config.yaml
num_attention_heads: 4
hidden_act: "relu"
tie_word_embeddings: true
init_std_down: 0.0236
beta1: 0.95
beta2: 0.98
decay_shape: "linear"
batch_tokens: 131072
train_tokens: 508300000
dataset: "wikipedia_en"
Each number is 50 + 10 x the weight over its row's rms, rounded and kept within 0 to 99. Layers, rows and columns count from 0. The size before them is the row's rms in percent of the matrix's.

# layer 15 MLP up, 1024x256, rms 0.156, rows 19-29, columns 0-63
090:51 57 46 41 63 33 35 38 47 53 46 48 58 55 42 64 40 72 56 43 55 41 40 53 45 39 54 54 37 53 57 50 30 50 60 59 34 43 57 54 63 50 50 63 36 46 37 65 43 43 61 49 51 75 46 46 37 55 47 47 39 51 42 50
097:51 39 50 53 60 52 48 63 46 38 52 39 51 41 58 52 41 44 44 47 61 30 47 55 65 42 65 50 51 48 58 33 56 47 33 84 50 57 54 57 34 42 42 66 56 60 54 57 46 56 63 58 46 57 45 34 36 54 50 41 53 53 49 60
095:57 28 47 38 55 45 42 51 43 44 39 32 44 54 52 46 49 44 50 45 52 46 67 49 42 46 45 26 22 56 54 50 51 56 49 57 39 50 44 48 50 40 49 59 44 40 50 47 58 50 50 46 54 36 49 19 58 60 49 42 48 42 43 62
094:43 67 51 59 48 51 36 62 38 48 58 36 44 52 46 61 61 54 62 53 56 26 58 69 46 60 45 39 48 34 47 57 49 59 32 41 53 57 40 43 49 52 58 56 36 67 59 38 61 59 13 58 56 53 53 48 59 40 53 52 40 39 50 59
111:61 55 44 53 28 46 50 39 61 49 45 52 63 32 23 39 59 43 62 47 49 47 53 58 63 42 64 63 49 55 48 53 65 56 41 63 44 50 60 51 25 44 44 51 35 51 55 55 51 43 34 54 63 36 35 50 40 49 61 55 54 36 46 48
093:52 42 49 44 58 30 28 54 65 59 67 54 61 53 37 65 37 61 60 50 54 56 54 54 47 51 59 62 57 37 52 43 45 55 40 47 51 42 60 43 55 60 44 62 46 46 47 50 59 50 65 69 41 50 56 25 45 53 40 51 52 56 58 58
101:35 59 56 50 52 54 34 24 35 63 36 55 51 44 59 56 53 58 43 16 50 47 46 29 43 50 53 57 53 42 74 45 47 43 43 28 49 66 28 41 36 51 38 41 43 45 50 41 56 51 49 48 50 58 62 38 52 54 57 49 48 36 51 49
095:58 56 54 60 52 54 52 42 49 37 46 49 64 44 48 49 55 40 72 47 54 39 32 46 50 52 40 51 42 64 36 38 60 45 43 65 50 49 60 43 46 50 71 53 48 56 43 42 66 30 55 36 51 51 50 56 31 36 52 34 48 49 34 40
098:33 27 60 50 56 40 37 51 53 59 36 58 49 52 47 47 71 40 38 38 60 30 60 48 54 51 57 52 43 42 40 58 60 58 46 45 45 53 36 44 43 46 49 73 55 46 52 46 60 53 37 43 41 74 49 37 49 53 61 41 38 43 56 54
089:32 66 70 53 52 61 55 37 59 51 68 41 57 54 42 40 44 42 40 69 37 42 37 48 44 68 51 45 70 41 52 59 41 40 37 61 41 43 34 52 47 52 48 33 52 51 48 52 72 54 59 42 51 54 54 60 63 56 47 39 44 51 45 59
088:58 54 54 50 54 54 47 42 40 42 52 51 57 40 59 48 62 54 38 38 70 50 40 37 37 37 57 51 50 39 40 53 40 48 33 45 45 37 52 31 46 68 46 58 68 48 60 55 42 39 56 55 45 41 55 48 50 51 58 57 60 43 39 64
# layer 15 MLP down (transposed), 1024x256, rms 0.161, rows 19-29, columns 0-63
098:53 39 59 39 56 34 36 50 63 41 52 72 39 70 47 46 43 62 68 50 45 49 40 46 66 40 57 43 63 56 49 47 42 33 58 57 54 56 29 46 56 48 41 48 52 66 60 58 48 45 48 44 38 49 54 71 70 54 44 42 48 36 54 62
101:53 40 51 50 35 51 51 52 46 30 42 46 50 49 59 52 61 56 45 53 54 63 53 51 46 67 67 66 58 33 38 52 62 49 59 55 34 45 49 40 57 55 51 41 47 37 67 47 61 66 56 70 55 62 48 40 53 70 44 48 22 41 58 44
101:45 45 39 41 59 45 61 63 55 35 59 60 50 55 54 43 72 49 48 56 40 41 58 49 48 45 44 53 45 44 40 52 66 43 51 58 45 40 51 41 67 47 65 43 59 55 50 50 60 61 56 51 57 49 46 45 55 51 45 52 37 61 59 53
098:51 59 66 42 62 67 47 56 60 68 45 45 54 41 48 45 47 48 56 62 34 55 21 57 51 53 54 58 51 77 56 53 44 32 55 59 56 42 63 51 61 50 44 45 51 54 56 52 43 35 44 52 47 63 51 65 43 50 53 51 35 51 54 56
104:51 48 52 49 33 37 64 57 41 46 49 49 44 40 59 46 42 35 60 37 51 57 60 40 45 23 30 40 32 40 39 48 62 30 40 50 40 36 51 41 63 54 45 60 40 39 48 51 40 46 74 69 55 63 36 59 52 49 54 37 48 49 48 36
099:61 56 42 36 27 30 67 56 33 46 56 63 44 64 46 36 58 58 65 66 53 40 65 55 44 55 49 32 55 58 40 43 64 37 75 45 52 52 48 47 59 54 62 46 52 37 62 57 45 48 50 53 72 47 44 53 47 34 36 47 65 51 61 52
104:54 50 49 47 65 65 72 59 35 63 75 39 41 59 62 58 48 42 42 73 48 50 65 46 51 46 44 35 44 37 39 66 48 65 68 42 55 48 44 55 43 44 53 64 50 35 37 52 62 54 53 36 49 75 58 56 24 62 71 43 54 54 65 38
098:51 43 61 67 51 38 47 52 31 51 49 51 46 39 61 44 31 56 53 40 51 56 51 65 65 55 64 38 62 47 39 48 46 56 40 57 49 59 50 44 44 56 38 37 61 47 53 57 54 39 42 55 69 51 66 38 58 46 64 51 42 40 44 70
101:57 50 39 52 53 55 24 49 62 45 43 38 51 55 68 45 46 70 56 38 38 47 57 52 50 54 46 39 61 36 51 67 49 40 74 34 38 43 64 44 59 43 63 32 65 46 65 60 70 46 38 59 49 51 42 53 54 63 41 64 54 58 70 49
090:46 53 40 64 74 54 41 59 43 54 46 69 38 40 50 46 54 53 40 40 39 39 40 61 59 58 40 33 32 58 49 54 47 38 35 45 47 50 41 48 49 62 56 77 46 61 49 47 67 47 50 51 51 52 61 48 43 54 48 45 43 39 55 72
090:37 62 45 48 34 34 66 66 47 45 56 54 47 36 40 41 48 30 35 54 46 57 57 65 42 35 53 55 32 32 68 54 43 56 64 43 53 62 71 55 47 41 33 55 47 35 49 43 54 56 69 51 39 68 57 49 53 53 65 52 40 58 45 51